config.toml
rope_fraction = 1.0
attn_scale = 0.125
init_std_up = 0.0256
lr_mult_down = 2.0
lr_head = 0.00617
decay_fraction = 0.758
Each number is 200 + 20 x the weight over its row's rms, rounded and kept within 0 to 999. Layers, rows and columns count from 0. The size before them is the row's rms in percent of the matrix's.

# down: layer 4 MLP down (transposed), 768x192, rms 0.217, rows 481-549, columns 144-191
# up: layer 4 MLP up, 768x192, rms 0.22, rows 482-550, columns 144-191
down481,085,202,222,217,184,211,206,207,197,208,211,208,225,245,212,182,223,206,203,221,209,195,200,183,202,205,191,208,185,169,211,216,211,232,240,202,230,171,186,187,209,239,181,212,180,212,179,204,200
up482,098,171,126,173,177,189,219,217,217,196,176,188,206,213,179,206,188,190,184,203,208,188,202,218,192,194,230,194,190,181,211,183,222,206,175,214,234,170,228,225,228,179,204,213,177,179,190,216,204
down482,102,215,188,168,227,200,171,190,198,174,205,225,141,192,184,219,194,200,243,211,186,178,206,176,188,176,170,178,186,205,201,202,208,225,183,219,213,189,207,227,149,198,179,187,180,189,228,167,219
up483,095,188,214,193,196,171,227,217,210,182,165,235,187,212,189,208,217,213,211,211,204,211,193,186,153,185,211,226,222,188,161,196,174,184,212,187,235,210,201,222,197,205,202,184,240,174,212,229,188
down483,099,201,229,204,167,208,178,225,207,218,204,184,191,208,172,200,188,236,215,181,185,218,209,201,201,191,201,200,221,179,175,183,192,235,205,215,218,192,202,241,210,236,186,188,158,189,185,206,230
up484,103,200,197,164,203,196,195,199,227,218,199,217,202,196,180,187,211,225,225,201,181,196,177,218,197,229,183,191,184,197,196,190,219,183,172,164,220,200,209,231,210,199,181,188,202,166,178,231,192
down484,105,187,223,227,164,202,192,153,184,197,227,186,216,190,217,185,219,222,178,210,242,192,215,180,233,206,196,191,218,211,193,186,189,213,195,197,180,222,207,219,179,229,189,242,199,194,228,200,202
up485,102,199,190,222,191,204,236,220,182,155,213,205,231,166,174,174,174,203,185,249,226,231,207,204,213,185,223,196,193,187,199,184,179,185,229,207,177,181,229,222,174,185,186,184,227,223,153,173,183
down485,100,205,192,214,210,215,196,176,181,179,219,209,172,215,181,211,225,191,184,206,209,228,212,203,204,199,216,234,213,245,209,195,227,215,190,206,181,180,201,168,194,199,191,219,187,174,165,220,220
up486,104,194,182,197,211,192,223,197,205,214,207,162,192,202,238,199,178,195,227,208,200,221,155,196,155,192,184,191,173,224,239,196,197,196,211,219,185,198,199,215,218,222,185,199,207,210,199,202,198
down486,101,230,216,201,258,237,181,191,193,207,212,220,204,225,186,214,184,197,185,225,218,200,197,223,212,222,162,204,223,222,206,208,207,208,223,223,184,149,208,201,192,161,185,213,178,230,207,195,212
up487,116,188,228,179,187,246,180,188,211,195,214,212,187,177,192,184,232,200,232,177,182,171,185,222,241,177,171,182,225,196,179,205,146,183,229,185,214,198,215,214,222,230,195,205,191,213,232,211,186
down487,111,204,183,185,173,181,187,199,200,185,224,174,187,181,210,205,217,221,204,213,182,207,204,179,150,185,209,205,201,176,220,195,216,197,155,218,195,200,212,187,169,195,213,164,247,202,153,203,196
up488,114,170,187,211,217,247,231,202,185,194,215,192,222,175,182,201,232,208,199,202,206,191,195,215,217,192,178,212,231,204,216,190,202,198,253,202,227,209,227,181,182,183,186,191,211,211,186,183,195
down488,110,212,182,235,178,211,187,186,150,200,174,170,199,222,174,171,201,214,182,202,171,187,194,216,221,215,204,184,192,215,190,178,209,227,182,224,195,165,214,166,223,214,189,222,190,176,201,215,207
up489,098,193,175,190,184,193,188,191,183,205,214,217,222,208,221,228,200,206,197,221,222,190,217,222,189,199,252,210,191,214,190,202,193,198,211,214,153,167,206,207,182,172,189,167,197,196,240,171,198
down489,097,227,201,172,156,198,197,209,196,167,200,210,237,224,226,212,194,225,212,209,197,193,227,197,179,166,217,170,196,203,172,183,219,220,189,191,180,156,155,194,207,206,224,214,157,172,198,228,193
up490,105,173,214,234,253,192,207,173,216,192,187,214,201,215,178,200,212,166,206,211,216,223,209,196,184,227,181,229,209,196,190,196,244,198,216,233,200,181,184,201,228,234,184,190,227,212,206,170,180
down490,108,195,199,222,186,185,183,162,186,175,191,202,219,206,188,182,236,173,168,210,196,213,192,220,215,211,218,203,200,214,203,208,217,206,226,213,212,197,193,212,166,144,178,196,196,200,195,170,202
up491,100,186,170,200,221,162,183,215,205,202,212,191,164,224,175,200,192,192,173,244,175,168,230,200,198,218,231,204,197,172,204,209,180,210,199,211,220,201,173,200,199,202,189,214,182,190,213,222,229
down491,103,171,164,226,205,197,196,217,181,187,199,229,210,194,201,188,191,179,217,217,235,191,219,203,226,206,204,199,209,207,178,227,186,173,233,203,190,198,175,194,173,204,168,174,208,170,203,197,174
up492,090,177,235,213,220,244,210,225,182,194,227,164,215,230,217,169,207,137,192,177,182,192,244,195,235,188,182,189,174,192,208,183,229,222,197,193,207,224,197,218,222,199,195,186,167,179,212,222,218
down492,091,190,212,207,190,206,178,160,215,189,168,167,201,179,209,227,231,154,197,200,217,193,218,275,163,213,229,214,143,182,170,194,224,206,208,244,212,210,167,206,201,203,196,190,185,216,194,211,216
up493,097,207,177,184,212,174,231,164,186,181,234,188,188,197,175,205,218,227,204,194,234,194,202,216,206,198,180,172,201,178,201,222,199,233,210,150,204,194,235,187,244,200,209,195,213,191,186,181,225
down493,100,176,194,209,186,167,225,191,197,161,225,231,216,214,199,178,229,200,232,189,195,208,181,201,214,191,219,184,194,197,210,202,170,203,209,201,165,174,214,245,213,192,231,188,225,213,221,199,177
up494,105,211,185,212,206,213,186,169,228,173,181,231,198,237,195,163,200,215,219,153,180,183,187,221,195,194,197,174,175,204,196,194,193,190,195,207,182,241,185,181,210,179,209,200,205,191,163,177,211
down494,102,229,188,184,194,189,208,200,159,200,203,168,205,184,223,189,176,203,203,196,193,189,217,208,180,191,210,213,211,181,205,173,184,150,174,217,187,196,228,225,172,198,219,209,201,217,185,202,177
up495,087,158,159,212,196,206,192,214,190,215,227,186,171,184,225,207,176,193,176,171,207,221,203,215,204,177,205,214,173,199,187,195,228,192,195,194,184,219,198,208,204,195,216,186,187,233,209,216,214
down495,090,229,198,226,205,191,216,204,180,212,193,210,164,201,203,222,177,202,215,213,188,189,175,191,250,191,213,196,179,210,134,196,184,165,178,175,197,184,190,224,181,183,206,194,206,216,186,219,250
up496,110,197,211,204,213,199,214,191,210,226,192,199,215,188,223,208,200,203,223,223,185,190,195,214,199,193,197,174,230,219,157,200,191,222,173,198,187,173,191,187,180,187,218,197,250,194,205,202,223
down496,120,203,222,227,182,199,199,174,185,192,237,215,206,205,226,231,170,190,157,189,235,164,183,144,192,174,198,202,193,239,205,183,247,215,197,195,194,191,168,201,215,204,188,199,175,235,193,197,220
up497,103,219,247,220,206,184,187,166,223,196,212,192,181,173,200,179,231,185,177,226,148,173,227,201,205,191,163,219,197,228,196,169,201,202,180,176,191,188,195,202,196,207,236,186,224,216,179,205,216
down497,100,212,197,215,185,222,155,191,193,193,229,208,204,197,211,180,204,182,197,196,233,208,228,198,182,186,200,191,202,160,206,208,210,195,191,201,223,211,214,183,195,221,195,241,200,217,195,184,185
up498,101,191,215,214,225,188,209,224,209,227,201,209,215,166,179,226,220,192,218,206,216,201,210,182,216,174,169,200,171,247,213,223,185,197,205,212,169,209,157,171,176,247,210,145,226,214,208,217,187
down498,105,211,204,195,211,198,211,201,237,144,240,177,210,249,200,205,191,208,167,211,183,165,175,187,208,222,209,203,169,190,211,215,195,185,191,203,160,195,203,154,206,217,181,234,210,182,179,208,189
up499,101,190,160,179,244,212,183,203,206,215,164,219,241,215,169,174,194,177,198,227,217,227,160,183,197,205,220,192,202,201,167,207,217,229,174,240,212,214,182,217,167,194,214,178,160,218,201,226,234
down499,105,208,218,173,198,213,201,176,195,196,141,174,196,206,176,173,187,210,175,237,219,220,203,181,180,215,225,167,193,207,194,209,212,201,219,211,203,190,237,185,226,229,190,221,205,243,202,209,181
up500,111,184,237,219,226,178,225,171,208,189,203,198,210,203,192,202,165,208,189,204,187,187,181,219,209,235,180,199,215,193,187,191,172,183,223,212,173,235,214,183,183,184,213,210,222,192,228,207,234
down500,118,174,211,202,182,203,177,226,200,189,184,187,197,197,206,223,197,214,232,161,184,195,230,219,192,202,211,205,150,178,217,277,207,197,204,147,180,211,232,205,193,179,209,221,177,207,215,180,200
up501,095,206,173,217,158,181,217,189,205,220,210,171,222,208,216,185,217,192,223,149,209,199,175,199,194,196,203,203,243,230,206,210,198,179,192,206,220,186,182,216,203,191,193,187,193,219,192,191,230
down501,100,168,207,181,221,225,189,199,180,205,214,208,218,184,198,195,224,203,239,241,233,173,206,216,221,160,210,196,228,197,196,183,193,206,180,216,183,203,175,224,216,209,226,213,189,188,209,207,244
up502,099,215,225,142,190,215,182,190,193,231,215,175,203,228,157,201,172,180,200,196,210,230,196,231,206,216,182,181,204,210,200,187,187,232,204,197,177,231,184,240,177,187,174,210,191,198,216,192,184
down502,108,198,188,167,171,222,181,223,198,194,172,203,172,187,202,231,193,205,198,194,211,248,181,220,189,191,165,227,165,235,208,174,196,211,173,167,203,212,166,241,235,218,183,225,219,170,192,184,176
up503,098,188,165,220,198,171,200,230,234,169,216,162,171,181,166,237,238,201,192,172,183,202,182,187,249,241,188,214,211,210,168,221,223,211,192,205,206,203,188,210,192,219,202,217,168,186,225,197,156
down503,096,213,198,197,202,201,211,232,140,181,190,173,212,237,186,221,216,181,239,196,152,214,198,211,196,196,193,185,190,190,213,177,185,200,234,190,247,204,208,225,173,186,183,222,203,165,173,207,207
up504,103,186,219,200,169,183,211,208,193,178,156,202,171,198,208,192,167,168,188,212,187,185,184,176,186,177,220,218,234,204,213,227,220,211,196,195,212,163,210,203,193,221,218,219,212,207,147,197,209
down504,099,223,184,200,216,212,149,197,154,227,204,203,169,176,215,196,172,212,164,158,181,214,191,215,209,188,202,216,194,187,227,201,185,212,207,206,209,218,198,191,143,196,189,187,198,199,189,219,186
up505,103,200,226,205,178,228,170,220,192,190,173,232,174,223,190,213,193,178,204,184,193,201,192,205,206,217,202,217,209,182,193,157,244,227,205,238,209,204,207,194,217,175,153,181,212,213,195,222,188
down505,096,246,176,222,227,232,195,156,224,208,211,187,187,172,202,213,224,212,190,192,179,194,227,200,185,208,171,205,200,202,198,230,156,208,207,184,198,167,207,201,197,181,196,185,146,213,224,236,196
up506,093,182,193,196,191,193,210,176,225,230,209,170,189,217,263,168,188,219,196,200,226,180,167,210,211,184,241,178,217,193,198,234,209,200,181,206,226,181,214,186,232,216,205,191,178,209,196,209,214
down506,097,221,212,188,179,175,205,226,193,221,195,214,198,181,201,236,227,232,206,162,240,204,207,198,211,207,200,185,190,199,193,177,196,191,204,190,200,201,180,180,174,167,190,228,190,251,171,198,239
up507,101,206,181,214,216,191,213,219,193,208,182,188,201,149,197,169,197,201,201,191,181,202,186,187,196,233,155,204,220,213,233,217,221,194,180,220,206,149,183,181,210,174,243,177,228,203,215,196,205
down507,115,181,226,223,218,219,169,197,195,187,187,191,165,187,184,206,194,174,202,185,213,176,171,167,204,188,237,182,199,215,226,216,194,219,221,214,193,221,193,196,201,148,224,166,229,197,205,203,198
up508,089,219,226,180,183,158,171,210,220,201,249,207,183,210,218,214,194,175,185,172,190,170,204,189,228,240,194,214,220,179,168,183,156,182,197,222,206,193,195,249,209,198,211,222,198,167,185,203,160
down508,084,173,196,245,198,208,205,153,209,216,192,180,185,206,177,194,173,201,203,222,190,219,158,218,192,180,224,196,177,189,210,176,216,215,204,215,184,220,206,185,211,239,169,159,186,204,188,223,210
up509,104,200,191,196,227,183,170,211,181,205,213,185,208,222,216,248,183,201,217,207,150,238,167,195,190,191,210,189,197,214,213,201,211,204,175,177,190,150,189,189,203,226,190,230,232,204,228,216,240
down509,108,154,198,237,234,207,218,195,180,180,230,165,179,186,210,194,206,213,197,187,251,210,197,177,215,213,218,166,178,182,209,233,206,175,191,208,215,176,199,224,158,245,218,156,185,207,226,213,192
up510,106,204,218,217,187,205,200,187,188,227,178,193,199,194,207,170,221,179,170,245,172,169,190,214,232,208,206,210,189,178,184,187,227,214,196,213,178,215,175,202,201,191,202,169,230,220,184,189,192
down510,100,199,210,202,185,192,198,210,181,186,207,226,194,201,211,204,230,199,242,164,198,208,190,209,199,208,203,186,233,187,206,218,180,205,187,213,224,177,171,166,202,181,171,226,210,218,192,225,229
up511,100,207,207,205,193,177,210,196,213,191,213,183,210,185,170,178,206,203,191,193,177,213,203,241,184,190,198,205,152,193,189,217,172,250,206,210,162,173,199,211,200,208,205,217,223,192,208,189,226
down511,101,183,209,221,200,231,192,220,168,212,169,200,222,170,209,203,153,201,194,191,205,180,196,219,191,190,209,192,200,217,203,206,207,210,195,203,225,214,230,183,245,181,195,179,198,239,207,193,208
up512,100,219,173,223,232,196,215,178,200,199,202,215,176,177,216,195,211,194,206,207,181,203,210,186,186,177,173,226,215,227,188,231,197,192,209,188,209,213,215,201,190,194,174,236,190,200,149,180,193
down512,098,181,204,209,178,236,214,178,212,179,197,198,170,200,203,201,186,235,147,196,245,237,194,192,185,205,217,215,196,145,162,196,197,216,169,243,191,231,182,207,192,226,193,208,184,184,182,200,191
up513,091,199,202,200,202,199,221,151,182,192,174,219,198,202,195,215,189,213,217,217,213,240,200,193,223,208,224,161,234,223,212,184,182,214,152,203,194,196,198,189,177,232,182,182,207,196,161,231,205
down513,093,213,165,185,141,206,215,184,215,206,184,185,191,197,213,199,182,188,193,179,218,189,195,233,207,190,171,219,204,188,170,181,221,238,240,194,209,194,209,213,155,214,196,204,207,238,208,207,204
up514,107,189,187,186,181,212,160,208,227,207,210,237,164,232,201,265,190,212,227,190,193,206,175,204,155,212,188,222,202,224,194,203,172,223,223,214,199,164,194,192,179,196,202,198,210,212,215,179,217
down514,103,176,199,215,179,182,202,209,203,217,162,205,157,196,207,234,174,230,197,213,187,206,171,211,161,235,192,193,187,192,221,222,182,219,206,198,196,221,205,193,188,223,174,177,205,177,219,213,202
up515,101,180,239,205,200,226,213,166,171,197,224,179,220,216,211,191,182,188,220,237,196,177,187,209,215,196,231,189,189,194,192,188,190,183,213,235,176,230,160,185,234,195,180,159,200,240,205,181,198
down515,107,207,199,190,214,164,167,206,242,211,184,198,198,205,190,208,245,207,182,188,198,189,226,169,216,215,210,231,205,203,203,218,200,207,213,202,219,175,192,189,214,191,179,176,239,152,224,185,241
up516,104,183,191,176,183,179,201,176,206,212,193,183,202,205,208,203,210,222,176,202,195,179,200,218,190,218,180,206,209,183,221,175,207,225,204,191,217,203,199,215,181,200,221,164,186,227,261,225,206
down516,107,225,191,166,207,224,167,169,200,194,196,197,201,213,185,204,178,273,191,207,206,188,212,188,153,187,191,203,223,213,207,177,198,179,181,226,214,188,202,191,225,174,209,178,212,206,207,215,167
up517,095,212,193,186,196,191,179,240,195,222,218,195,172,196,166,192,195,199,211,222,199,192,242,179,218,220,171,162,220,198,176,177,176,209,186,206,221,217,209,191,244,203,210,206,193,207,198,193,213
down517,095,171,186,212,204,201,221,195,195,204,188,190,209,197,212,200,193,183,203,245,183,198,199,216,224,169,184,175,190,189,205,203,204,211,221,194,199,207,189,185,193,184,199,209,189,222,178,175,187
up518,096,178,238,197,191,196,215,181,209,229,180,172,205,209,211,214,194,198,219,209,216,178,188,196,222,179,192,202,193,184,201,166,208,224,155,184,212,184,211,209,212,188,199,206,230,213,241,200,216
down518,093,181,167,205,185,187,195,203,190,211,173,214,222,225,225,203,204,174,157,187,184,187,211,187,184,210,187,181,190,211,182,199,198,218,220,196,220,227,211,216,206,214,214,206,195,191,196,211,216
up519,101,143,229,193,197,209,196,212,207,197,188,191,205,235,196,192,203,216,194,195,163,196,207,184,218,188,212,199,165,206,172,212,211,202,204,221,213,219,195,193,182,190,195,186,240,182,164,201,174
down519,094,216,206,170,184,222,203,150,196,162,191,222,206,167,180,182,195,199,237,159,191,234,218,219,189,193,193,206,190,189,211,183,184,180,225,212,184,172,197,208,208,242,219,237,212,211,221,210,187
up520,118,176,203,221,203,199,227,172,219,199,204,192,180,220,159,190,214,186,228,214,218,187,199,181,201,249,216,192,248,190,186,194,155,205,198,236,247,201,197,210,156,182,227,129,224,211,192,213,139
down520,119,233,231,169,203,196,219,183,198,154,177,184,177,187,203,206,225,172,239,178,216,190,201,197,180,204,202,193,204,225,238,228,195,188,191,212,199,181,223,193,192,206,228,200,162,226,200,191,223
up521,103,193,216,168,205,225,197,162,184,206,212,202,204,196,185,196,182,217,178,189,187,227,194,145,186,199,207,206,193,204,211,196,197,216,187,196,177,214,207,244,190,208,184,215,199,200,239,207,200
down521,096,193,208,186,197,202,222,219,215,193,181,254,175,171,198,232,232,231,190,202,195,189,202,193,221,204,184,176,187,183,236,178,202,183,184,214,178,202,210,229,179,175,205,218,193,191,206,241,171
up522,079,197,191,189,200,199,202,183,208,194,220,168,218,191,188,212,199,197,217,255,210,207,216,193,201,191,210,200,225,197,229,220,215,205,211,198,231,200,238,194,210,187,220,213,183,217,196,207,180
down522,088,218,208,197,171,185,222,197,179,186,209,204,197,196,215,184,209,208,199,192,186,219,199,204,177,180,170,181,207,194,255,184,206,208,146,187,199,200,199,197,193,174,212,213,205,160,206,197,211
up523,103,208,197,169,186,200,181,235,241,174,216,211,190,205,188,191,203,234,195,171,177,237,206,190,197,191,201,182,212,190,213,183,182,202,202,200,230,232,198,189,232,190,206,219,204,230,162,226,214
down523,096,199,251,207,249,177,204,209,205,201,203,205,174,199,196,178,191,219,193,219,206,218,202,191,158,202,165,214,205,214,192,187,215,210,180,200,226,182,192,217,194,209,198,140,232,173,230,209,181
up524,108,203,192,194,195,198,182,168,206,176,195,190,219,253,183,167,172,229,180,174,201,195,159,195,209,215,203,178,200,224,162,218,203,190,150,192,211,225,184,209,177,183,207,194,202,232,206,201,175
down524,101,212,163,210,213,192,196,197,158,181,181,180,221,215,205,207,192,184,180,199,225,183,153,235,192,164,190,235,201,225,177,213,209,204,199,184,198,207,210,242,199,229,191,231,189,216,189,209,217
up525,105,199,208,201,222,215,203,200,196,184,188,187,213,220,195,181,169,215,176,177,207,180,179,195,203,197,195,196,181,191,196,198,219,233,217,225,190,211,205,188,176,181,205,200,202,189,193,225,186
down525,107,196,230,189,215,208,197,180,211,208,181,190,216,186,220,198,163,219,182,209,221,197,197,184,164,144,221,213,230,200,211,215,186,193,212,203,228,190,205,202,196,197,174,170,221,219,214,182,196
up526,094,175,221,178,219,218,207,198,225,219,198,212,193,227,189,147,154,172,191,207,213,203,212,207,197,205,215,162,154,185,206,184,188,214,201,239,214,203,184,211,193,198,223,237,178,223,180,221,223
down526,097,252,207,173,173,190,218,191,199,219,225,217,208,222,195,178,162,186,204,186,201,226,231,199,212,208,218,182,233,197,204,203,232,195,201,188,190,216,217,214,158,188,210,201,229,180,184,198,234
up527,107,217,224,200,206,204,168,193,196,206,201,189,202,255,160,215,197,206,182,182,202,217,192,160,204,239,202,160,205,164,174,194,214,194,179,205,222,209,201,181,221,190,201,191,192,196,204,218,217
down527,104,181,193,184,189,226,245,210,235,195,185,194,238,177,176,175,209,194,243,193,221,208,191,189,198,190,178,181,219,182,191,246,212,201,192,192,166,211,212,202,161,221,159,186,211,205,171,208,177
up528,102,208,225,185,218,214,186,206,190,147,216,211,177,188,202,194,190,207,185,175,189,170,183,177,154,226,181,198,181,185,167,213,226,193,223,214,196,181,207,197,178,198,186,176,224,200,213,212,184
down528,093,196,178,229,192,175,234,181,203,240,135,215,227,216,191,191,194,161,210,203,186,255,212,192,214,167,235,193,230,230,265,217,199,213,183,214,190,199,193,204,162,203,226,197,192,182,211,184,194
up529,107,177,199,235,198,220,200,220,190,183,217,175,205,197,199,170,159,193,202,183,195,207,173,209,177,199,176,190,199,207,177,213,197,215,183,251,175,169,208,216,179,199,188,160,217,186,199,201,201
down529,103,171,191,184,181,189,200,195,205,190,193,193,179,193,186,211,201,195,156,190,184,186,254,202,193,194,238,244,160,214,202,211,196,212,185,207,201,192,185,201,211,189,209,181,193,177,172,202,220
up530,099,191,200,187,212,206,211,195,195,195,178,203,177,207,223,237,232,218,170,200,168,178,188,229,192,210,222,175,206,179,154,235,191,187,178,182,201,158,175,222,201,194,188,207,191,216,163,192,186
down530,099,214,206,198,207,190,194,217,180,202,181,213,198,187,204,196,168,188,234,181,221,191,216,175,214,209,202,182,209,188,169,210,171,260,213,178,223,182,190,204,154,189,177,209,212,196,220,188,231
up531,103,179,193,219,243,188,196,202,174,189,227,181,197,182,203,217,213,207,181,226,187,220,223,207,203,173,233,215,191,195,197,197,178,186,187,220,194,231,152,174,186,229,188,191,220,206,173,193,225
down531,106,191,162,191,231,208,228,208,184,202,200,226,232,216,213,157,194,212,199,213,155,195,172,196,216,240,176,209,162,186,222,181,208,178,196,205,192,204,160,186,220,222,204,197,190,231,198,222,183
up532,103,175,176,203,215,212,187,215,157,178,184,223,205,200,216,183,210,176,168,208,227,210,161,195,235,230,173,200,229,204,193,173,201,218,208,219,196,225,192,235,188,201,197,218,201,214,197,178,198
down532,096,209,169,182,170,184,217,176,208,194,195,195,228,229,175,144,210,217,226,223,155,203,215,217,197,200,238,217,196,210,202,204,219,202,176,174,200,166,215,159,183,238,164,202,175,209,195,228,205
up533,086,221,174,213,189,230,179,216,162,198,192,179,229,168,163,220,192,187,248,213,175,233,165,199,202,229,172,207,231,220,237,203,182,209,224,204,161,202,214,191,167,195,190,192,189,174,172,184,214
down533,089,187,208,227,208,212,196,199,192,189,217,234,208,210,178,180,198,164,228,206,198,194,198,265,228,233,198,202,198,190,210,207,198,222,193,173,217,148,232,193,226,232,209,209,175,214,185,212,226
up534,101,157,200,224,232,221,201,184,182,168,230,182,205,231,212,226,176,186,191,223,207,203,188,211,209,205,183,208,193,217,190,223,199,208,210,237,204,225,190,201,196,228,208,196,247,160,184,163,198
down534,100,174,226,186,228,167,151,203,191,175,218,195,222,211,192,232,183,198,186,177,173,185,202,225,188,169,229,202,210,225,175,177,196,194,185,198,200,185,189,223,212,194,230,214,180,199,156,198,201
up535,110,217,200,179,186,164,183,156,177,182,198,143,189,199,216,191,238,216,170,219,178,180,220,186,222,231,214,202,179,213,209,205,210,190,226,181,151,231,194,191,182,191,213,160,194,214,204,246,199
down535,104,191,158,198,213,218,216,223,209,195,157,215,199,215,206,191,181,175,211,195,192,230,183,195,176,180,212,216,203,184,159,229,196,207,203,226,245,204,192,228,219,211,165,219,211,195,205,156,193
up536,084,161,186,243,198,169,219,165,215,210,199,208,206,192,209,180,173,165,179,227,193,211,163,219,194,172,194,190,208,184,147,180,199,195,197,199,200,198,242,207,203,185,201,187,189,189,194,209,178
down536,084,191,194,183,203,207,186,210,201,228,160,200,210,186,206,213,168,180,187,182,221,206,210,166,213,199,210,226,202,221,247,201,225,206,219,192,212,190,221,203,187,194,219,207,204,198,190,236,204
up537,108,184,190,186,206,159,205,169,184,195,178,211,190,223,233,156,193,223,220,156,193,166,198,219,245,205,216,231,193,206,193,215,171,213,231,212,185,203,224,229,181,183,222,210,156,196,210,218,211
down537,107,171,174,201,223,200,220,214,216,221,180,200,216,189,190,202,218,214,210,175,179,219,212,209,211,195,218,194,200,271,211,187,229,190,221,170,188,186,226,169,200,226,173,181,194,192,187,179,227
up538,106,196,197,194,224,204,167,188,186,234,188,201,225,184,188,211,205,195,220,196,206,181,188,216,202,223,184,199,194,207,219,187,173,210,242,187,188,214,197,197,227,176,202,218,205,183,203,223,196
down538,106,213,188,214,188,177,223,199,201,210,213,204,203,165,185,183,213,228,223,189,187,190,216,182,211,153,181,201,183,189,186,190,195,174,159,197,233,235,206,198,209,207,197,220,189,213,164,217,191
up539,098,227,175,198,180,182,211,174,177,149,174,193,221,212,193,195,229,179,200,219,166,168,194,213,189,198,205,196,150,209,185,220,208,182,222,221,229,176,206,217,207,194,200,185,217,219,182,173,214
down539,098,216,216,231,204,186,245,220,198,210,203,198,232,189,219,209,150,193,214,218,173,222,227,206,189,221,196,192,240,194,183,221,177,207,206,178,187,200,198,176,225,201,161,191,160,236,210,202,242
up540,101,163,200,200,190,199,230,207,199,185,223,206,229,197,193,196,186,196,205,212,193,216,173,200,210,207,198,188,173,197,145,175,208,169,181,212,207,235,183,195,208,172,199,251,163,234,198,212,230
down540,105,235,186,180,208,206,187,199,208,202,192,194,192,198,168,188,227,215,214,207,178,192,206,208,161,180,172,222,210,202,245,218,183,218,188,178,185,189,237,186,203,217,194,201,180,199,196,166,180
up541,085,197,225,208,165,197,180,167,194,194,164,208,230,218,178,197,149,186,222,168,195,207,148,222,194,239,215,186,153,227,208,174,208,183,193,182,181,190,190,194,213,184,225,166,192,232,184,215,212
down541,086,196,191,192,211,186,204,239,158,223,221,182,215,207,188,169,180,182,206,233,198,193,207,186,211,201,183,227,210,228,243,225,209,201,200,214,182,194,202,199,200,215,180,211,180,228,192,208,235
up542,089,175,227,207,207,205,199,242,224,185,195,217,211,182,220,177,188,175,201,223,175,205,205,228,220,194,156,223,209,206,186,191,195,204,155,195,174,192,197,180,185,235,216,176,192,187,187,203,198
down542,102,179,237,195,169,172,192,174,229,158,206,199,218,204,210,205,191,237,214,195,214,176,180,192,194,199,207,230,222,202,194,216,183,194,189,156,168,240,209,205,201,218,171,209,186,231,220,205,237
up543,097,200,182,213,208,179,179,193,203,217,201,211,217,204,202,205,196,187,198,212,204,216,211,162,179,226,240,198,182,234,214,210,198,210,210,230,171,177,185,196,253,185,170,185,188,180,177,219,212
down543,097,203,166,197,214,195,208,193,190,192,192,206,178,236,189,189,214,173,199,164,203,225,220,219,199,206,217,150,196,174,212,197,198,196,181,202,190,196,181,222,174,217,202,233,196,222,195,183,164
up544,096,194,198,162,201,197,185,209,199,206,239,189,177,215,169,193,197,233,190,200,238,206,182,227,193,177,196,226,197,226,183,224,173,170,196,193,191,188,227,169,214,198,193,158,233,166,196,187,214
down544,100,181,168,178,209,176,214,205,224,194,211,203,216,193,210,211,182,218,193,180,212,219,235,193,199,192,221,208,202,182,194,215,221,199,174,204,165,194,175,195,168,182,202,204,227,207,193,205,155
up545,105,184,220,204,224,174,215,186,207,173,181,195,206,173,233,232,184,188,202,207,192,191,191,207,191,205,175,196,204,216,188,206,261,180,247,214,198,198,223,194,193,228,196,215,201,243,178,205,193
down545,102,229,173,171,197,195,210,243,173,190,208,212,211,228,217,196,188,183,193,200,211,179,214,196,218,210,193,205,198,192,204,165,189,203,218,188,221,211,198,190,228,185,192,197,192,215,180,185,219
up546,100,190,180,210,211,217,204,209,201,188,232,195,231,228,199,219,210,229,158,201,164,212,186,201,209,204,206,203,193,165,177,197,213,248,191,186,187,195,207,167,223,211,204,175,164,189,234,210,177
down546,095,173,199,220,211,202,231,238,241,212,194,217,212,185,197,197,179,193,190,203,236,222,215,209,210,201,205,172,227,166,217,187,203,209,217,189,180,219,160,200,195,146,228,229,208,199,187,173,223
up547,109,183,171,172,216,200,218,213,216,210,239,171,172,191,215,228,229,219,177,223,172,188,214,197,202,235,144,191,193,190,190,221,162,216,177,182,211,228,210,235,219,184,173,190,207,181,203,209,183
down547,107,180,208,184,187,186,180,246,207,177,220,177,169,213,228,206,189,223,189,191,210,184,178,184,198,168,172,175,202,232,189,256,206,212,187,205,196,224,192,222,165,188,175,193,199,199,231,211,195
up548,109,193,207,195,187,218,192,181,205,221,182,178,197,181,170,183,213,167,184,161,208,162,205,199,203,216,202,219,180,199,186,206,172,218,224,180,229,192,230,190,162,232,211,199,190,223,186,169,245
down548,098,216,184,187,191,202,191,196,170,181,226,221,220,225,168,184,222,231,228,240,196,191,217,201,188,194,176,203,174,186,230,168,210,198,182,198,210,191,191,168,239,196,193,204,196,189,179,180,218
up549,089,194,204,191,167,209,200,199,196,221,232,225,168,170,200,188,186,239,201,175,205,179,172,187,179,181,198,213,219,171,180,194,222,202,222,177,163,198,142,210,187,217,190,216,219,239,222,176,212
down549,094,239,172,181,172,233,206,203,181,218,208,230,202,172,222,189,194,212,213,210,214,221,213,200,155,199,233,219,194,182,200,191,185,221,190,212,208,213,199,199,195,218,217,200,231,219,188,193,197
up550,106,164,174,220,231,199,195,176,225,200,205,207,197,264,198,180,213,200,212,219,207,189,240,210,186,215,213,171,202,175,174,223,191,195,204,243,179,215,225,225,218,195,210,189,228,203,187,175,186